Weights of a small transformer language model.
Architecture: LayerNorm before each block, learned positions, biases, tied embeddings.
Training: a variant of SOAP for these matrices, 156M tokens.
Each number is 128 + 32 x the weight over its row's rms, rounded and kept within 0 to 255. Layers, rows and columns count from 0. Numbers have three digits each. The size before them is the row's rms in percent of the matrix's.

# layer 6 attention key, 192x192, rms 0.126, rows 0-33, columns 0-191
089:110149157216095149132076078132098157105062110101140084106172136145105119115145127101089145129110134134117115087115125136078123145121112158129121080158112112179067119068122100136132180121078148099102117152107064205058143083114040107116136101131110130123095143114144192138075086139117111122147132122122127114119050121062128144100134102169123136074141118116118092129166095104113167182113118156090142120062104189117134093116110195097160142137169127151088181128091104118143119205074124139159070106125146148128151085164083130110154055061119101138165094109175095116123107113149132160
089:142129081183138094073140086112146096038121149139132169116114050121129157133091153174129187144067127157136085171116135108162104127128116132117154109120104139113122134115134187156127089161144143173101085074125128130116151137085165065083077152168174098150208154162125121118147093104093139107131183145053119145151084140112139137127173207138175109100148185147116160092117113103136092141145132103116138103093099156104123087105114107104152093159126119156138162085154137197146178130141113150115157081086132160197134146051116103105113129168105079131159058086100095079088134178093141152
102:124118202110153154092088149160177119075095185112025153195184073137133145149096122131110097157075085130068132123098127108078205196094163104106093155098174132182080179143119102127097086129126133120144105151123166127105135125068100116122146146138060142147149142078132183151111102178113125092148114099103103102176121140131163103160135114099172139184148139139150123135153090161101149123111120149133104161065114093138146110097146170134105117069136151139130111096155142082108100168188161132149119139179204167092117089144131081124183120126152120119074166117159118138090100159103077107
091:091152101128100159173083135156112194126081097139130102171119149100173126118107125131196149143118112141107150166116091126113139127089185108078165145112100169075119151141134089149055140138186089118141120161155127147121092124158099116144170101117163128112086124110087064177181108148159092091097090077120109111088134108164157118166114111111123107183116097140114163143128099138131174150100181150187100029060158126127174097116084066121117112080093161125205175124122148140127167131104143124123126167117110130194110119127116159100099155089153078155158092151096064099077143146197087076
097:110128140110093174124157139085183142126110118135142083161139140076162148170068114139147062133135115107148147177140088149168185143052134087113087137156153113135113098129135075102122088170142145137095111112112137203136116111139149064146109151115149170168135105176165103091125166184102093126154125094173105102152157138129195080148102113133124090053022144156173158133148132119173130134097101073157173144138103149155125129079137130051136128063148089133138093114106089130153154115128193074163123174089130103146116070090171099133181137133088097157114093144140099185102097136170119151
091:095086170170162095103118104091181157107132160158169102103177129137127169078162109107139105132122123152139116173108170150125151041094104100083118132141113098166111130069187100203102133165044158149143169140145111179121203114082078127126180114149113088117091135109056079100113085160116149139113138109163122130094142156117106096166163132193104128162150135163163157126175123109136127111125139143142103166110130136134057189183090169142102137112149180118114140103156103091139157141147188148111161127155122118200099049195123153082141131132077145093068162169120118124106113117126110122
087:150130189108143107152165166119125064103094146131089110151125083160156099100161148122117189130080078123155077108110132130135139134111151111103169126052118147142113071134130099133157121080057095103121152094124127149159115112082157104128140119145098080110062082124147166135105149148135125149116116110154149075222142093134118081132090058146128188104135132160083117155094165127101168077093109110156147135155105089170151120148164102109089141113183097120104115075151148150189134136161188185093170126074103116053141133142107097099146123131152088090115119105152050171116074093152087206
092:171088101123150099085082162130045104145170185072092161130191102105062122123137123102172137117065178095102103134119104007093119094129132121109132112166152123115117153170133130130115123102120162105149123121109103174128109107125125112146162137157043101175120167153152139118113097137133148161126149123061130085096163147091149141173181100168125145116109118149116125076125065080127132154120096127095120120109115182173123141075174126085102145082096105120147186153128134158144132110184218178137150121097155136153084120115127139120105121095091086119084178080113100118195090117125076166
095:128131137125148151128074113181097157129158243132094081159157142125115122140126124139115155070143101127173142094147118073156114143214126082102145138105108094146182071159122108142138140187084143127151104181106127149086158142067111103149094106100128176102149132120154181122120160127163122151189103172137074146127173083150118070206143168136181118127103114094158184149129139174107129119147145079133128106112095147148104125183116166189138118137071089126194149080152132116182142158094135066176155102100126164122111107160167075108113147076148108121083157104176101105182147123100162137
096:120099152094142170137131174083076142127175123066179189114163113137103108092128145134113075139144119147149076085150153174161122071124100144145175137102121089161147075163132106138139130077106073154083157179112111113116155147088098082164116099162104104112130113098177093098196124143081134089197113136119110095120132149170117084161176141153109119170191134090134147155100118128092125115130124140119153078098154128059092144080169146132148168064130109174157109116120113107138152213190079112165090114200125151109097094091138191130141147116172096144117153123177099098118134211169143147
103:167125126149123053129119156145149124160120147186152104117146135153135129045140163129097138105123100149087095126130159107154138128160064129084097122108132133156147185049158128136138137129123048111147150106107155088116123137193173130078112118142065169171106127133151115105116076103105098183133084152110151164152143138088196057108121192089143140163159137091120135159095134165146132058163113161169157144095079161154184107126061150121102149113093148089064118125032151123103125154132103113088120085101077089052117139150097143144103099161073117106146086146112099143141102122173155102
094:091170099087159147109134099095156109129124138157176099104214131122095108147088188151163166088081128112100148112124069104173159166153161086112115095122177172125121131163137178123177126096140078077107098157141160167147120122172104073116155184168158154161137076122125181185060179137141095103116170160142117128131106118143083174150144107118152113189146189169131088107116112142108135109117133155117086093110101144120160171175166088159136087070127128171116117095123143127091122137170127175123183145196149146158073100141117167092148173105159153106137071076141052116076122108157121157
096:096139163111125176167156135145096152163107116195116164176148126153093099149113146142115141101113115159128116161053132089086131117135178075137048136091105152174073118026113184098161110119105142159094163160121156171149135077108076120186086125121149165121107113146133155149172144137151140106145069091120171087104138105137163143161147114080136150156098116139117158133154090109185137166123153114153131093168101089166132151181106179124079151133135116124156098068065127102101141136161150095137098114200093197121098124113118195111120128122110113103039144106166199163145112073132152126
093:146180160127172208082148093152091146125109163108138100137118128071126104173173186101172100158138160141069148114182121124113107148125150117122124121182187181130135118113100162134201116102135123099107124093096160110093099114170137127136116142122090140170105134113146125115146127179147126177143088141134095175074095151115158127092196142128074159154119085163114132145157166125194098100075221181119110112102100136164110127145085074089053154123143175076086117071116100138114139119145125114093107176156200119109159165148145109152091135078185063115134168072131083123138154120088129130
092:075153123185158097069135210155134124092079114141144129103075098132098101102109131128191105087141129109143174150053150132095099097113117127175124133122143120204125166096142120131085149095146137113160139126155114126166107139110143188127134121102094110137124129125093067133100109138155153083173156136127143084115094093100192185103163102166173052087121142120134150116110126141153163095087111164096074131163108153078132171117127122155114100131147163160182209149105101161122089104145190140096160089176084071125110152180075179125226105103112131159136145157071156117094154121138121169
093:153139108128192172143109100103099163097133084117163127133084137149128122139116112186066196133217109114101078143058069114140166119161136146114098112085150076144175150110063099102140162177129177101158123153099151111150138132113179143116126069140175092154159106104081118053146070154120141169090133211125118125126111174142144122157141115124130175126127083114102107175068127119126129100186123137134099091098105172156138131152135202119105128083162132195138153085092118148050153172141115105110138108120151150131113119165134143082082168101160188142146133159081150102176165119138154088
096:146099142116108129146113148164155092152103104117146112073100108159112155194044176122132066143136095125132153121077207179094128125149120149125178142081164130161124114138101154127099153090100103137134116129078116171098177126148110148151114100113109109100140131127113197094175076140150122065112101116143088149119168162201137106157098176131090098100117117155108073152119133122078147184099135116090190120101094200144164138168125155135158122153072183096070110174105134153128153148053135150151196095096181122127124156138113178175141112163098101167132116132091125069111086164099172062
092:150141130110083091102090107162150110112117123125084072143090197064105128077132115119098091086100131149140108110191118104183136104157111214134192110111156097126142112157112087082156118150122104117120112092082159097142147113121121076118164146178114107121171116148117106145088130095149169152115080118095167149129146149048151080105038143069090196113145123131095154083074193093126113153135097085100111133123118156144160156178126080159144162120165148121187087124176105116167137091118173144107096129152115109172109112176129168138130145144159083148177106102172180170169171116141066097
097:119167150115166137066113130130138121139121119143131136151156128078157117099180118141068109224133131096140140138158148141100149149167099150095136119115173213112141151120108164133163176137172115134098122066102115126080115137104115146126089168137141114115081102054100106127119135155131115110118138105055162153167101119152126113115093129166134125059082148109131132139171147101163051118076134113233092070111066124138113114146035124124093130173107073120104098130115159132219136162150154144123106129080068099130117158097159154080112132125182151173107186125089096123112063158122141110
094:159124166138152138061130138137081129176159145155157065092087120130163072139065125107160142203157113132089140134102105100162151140073143123115146175070160100151165122118103130128094097113114086163179106127139157096070152146197137130110146101156138169117185184113150137111151129092107125075184148102192124145150176143112105136102166130131120104120151142209173107149132169151139140156217152101137096138096125096086137153163158219077108204114138138139148120137189130162093188116155084135131192124112091116104092135083152126124135158107123080152147050161143123159127134097133110157
093:108203119045111110153131162140153138160187170148114113134175126093153124155147156141152132124135147239136119140154096166164167178146122080088071100091137134149161120174191119138110169109139105154126153127113088101102136078114082138151171163141129121156123155205089127171120175140160182120072177094138193108117172137132099162135154096153172108148101139163103126137086120121123174114141131131135104145116088107153122077131119155111089150065184116185127110182108204069131093098140131104174097083135160127081080183111141097139160135112136094191139164117152115151134165140087108171
101:093145134166125069201141122098154131152119072105136149142135125127137036165166117187113101056151110135047129096125128143067135200144133147063129170122057132124143092128131123145127080170181166124165115130133133187105090126157059105154057103146159066141155123109174134121044155165118159101175127131157149131057070199093086088089126093136152113133163103144121139137123099111120112153099118113147169110136111160103080150151096098152159120101135104115111093114104120110145142104116141131107178142093152113169154135135153123127210097103130129160144175167118082096098097121185147106
098:153141115163070134125137145149173152160070098121049082130131106134139111105173103135110127097144136103087118086084147092126104158124060156178109134170187131086121080162095136085183171092131207071136207179107164127119128159103141127135097097097151154159076092184144134130119142125134119104127145110127141128095130141069130121147143151176117149136172136140095072152146118099100126169129143105139142127130134132127126142152136113125093177088064170156190133156116081158130133164177175113203156138109155163155146095130138138163160230133162109182130216148152110144132184161074175121
100:139108122171126131135114089092123145117128106179164134071124131086103189156118094135165184087117063129115155119116072149106140169170112152102090147083049111205131072086142124123124083128120138100111181187132110158132132136091098097159140139090086152135208148137089066143143113171116176119096170096117106155129191129137138163153161101139126107136087128107104104100158104107104094123182136141073151162181149091094146234142088080100154123120142107135167130110097106087176130145134085202133151112131167122189088118123138126111146103131144112114123034117115157147050102151112116144
100:127092115160153145120120129178117165132094133143076156118135147103128116151108181076146117162059109106121103077125147154155199174104174135177112107114121124075138129111117135122196151106093181147208090072098123085101110075155170118089157086127131091154116163078174168117110161075167060130114126175109109141159139161132130121116124129083079096098160091142128139085110113088082171146099067094116131130132141080071098189098174118077064128115087124093151110191158111158079149110149120141110123190095122102166077083092150182168125108125131106158134129099091110120085166122069127146
096:120172112075088169174102087113121174094098121093121152066074135098106112139093097072117093164130157145137118141162137136066145116137163087091129151128112138182071116118191142138089144129156133143136091123048131171158120056099125143100139141154098102107104176080151098148149138154131162147080175185205092152182127156098127154169101132152172152085148138155154196073136064137110062133109105096077143174128129100143064121109116108106128109153083124181141138114085131113115108120120164145096151181089086113184147125105136117096074150164101145142146154148106152104176141061141070167
086:130149106112111132085105141162092161113110107152127073119183154144130118153159141114133153102063147115118141103136139169136169142075034134162171085070126090086112180101098094141112124132122110145149115074175175092177134130094133146211148129107155143136137073151151165110091133150126182078138156161095127070104193133175102159112144138089143150116122144121121132118125108194090148076101138140177084130165064087157136066082135130141133065121091179151129100131156144133046141207097150120075160080123142099172167140137119129145119040119146158118152169109141136127122126086071137089
090:095132152050130077116137186107127115169142167181132095098149105156170139129100106125091120139253122087130106154097101099130112163156187101131123155079101117140071152165163139112109133141152163102098090100111111130107098078112106120159183124130128153146130144157169151065117113122119047106074097103071151151161158117163131159118144083161121140182137127103172092152213117148140097154180143159120159057137091098099046146105076163079135156092129090159146105135139129126123091101114152115114122159077130122116171076101094141100124132139165126088119133116138140164091159131196081181
089:135156123116093142158061117143078090056124119133122110110152162129150129089116093190099154105129193123155096134181156093098091131121150140067174093125163137113127158099161134136162197136116143168137085166195089132125079166144119131068163181097179118094111122142180093160113115113105133175140089120122067124128076043091106125173143130140151124179120124142108121153122136157133115119167201152158187102151111129092108195100152088133117120136144142130094106163159135168135145100116159117070118118147121038098142191152137124082114144152129132179109167219122208137110139158096144128
086:106110070142142088121210066130146078116116140129159158085110097110120144124182115104153052109107125134074129091195126189101135090118176122184137089118112112186146134141135108157101139138140183181113081177092156150128115155136107111131149087076105169092107162107109101111152143080170200172105154162118061079101140148123127108159071196118092137098130097117096162124132123094152200119193130136148125108151172123112156147159143155101136041133179173127133141122118116122174096101088157133143173159102102149162118177135094159129125157159114141090082153135164142178120063166129090156
097:124148150173221121056120103108168082102107157152100144132158087093152139091123139117063159120174108091136088121146106102135078132156124123142136159145103124103155159124140127163123110133119128148166129103072090163140120169197169098163147102129168168118184127078144133110090131161172169152040141074103064120189170087173134097101119084146160139081127141134100137109183177045103124126086140119156094163096102160107077088131142105209113089149142179093159162132134134122108110084155086167118101140110195094115125158143099152089124093109157162137177141162139185126088123114167106129
104:114143137098062079096111129169098108157163138102162170104148111162152095111143120133126110180128170087180093099124115210136110156157135089153111118111061097122133188146074064138097128145135144148237141102146123158128163070103114135086166135075195127092144137152109095139139096113069123117165159113166160129132152110127093162165133162104125177102104105111070149163162148124152121117189125076195179163159161168105120155145121159169129172125082131118134109084113137194167111114149165129105123090079120095106112116178105061117090167170133142179072176102108133135132144122134161076
084:099084168141133160156112098123063156129150120120128107122151091101086142136186105101137159126173169197111119187177164122096171115137135125172176192108130129073126112116086124129094168108154143068174112170122142165120124135122124092102153127117151068156130094127081114083077140092139112114159122124113100181078127129142153113157074140191152146076133183106087083184179104140139185146127162106150139115100133166182110178130172116109108130078104133084169094134106150091092102131158141087075161111145122061078092106133175134130138095140184148113167097146226143114088132065103075130
095:178124172150165149097045106127104153134119117121157154103075122122149099133180106117157120206141142098124147159109118178136111139159100138129153149194153112176098115172156117152103163107167164102163141099110147119132145109143119198149131157099183134065147106143185188173103174133169111110139077102113112155155133157162164103115154123125132143099121030076064125063156094083126100130110179144129137124073102164110171136116118115128174115146105151107095138173109170227095133131131112136130106101097082098155153071093135158154112186137139125143161105156118174071144197107180154174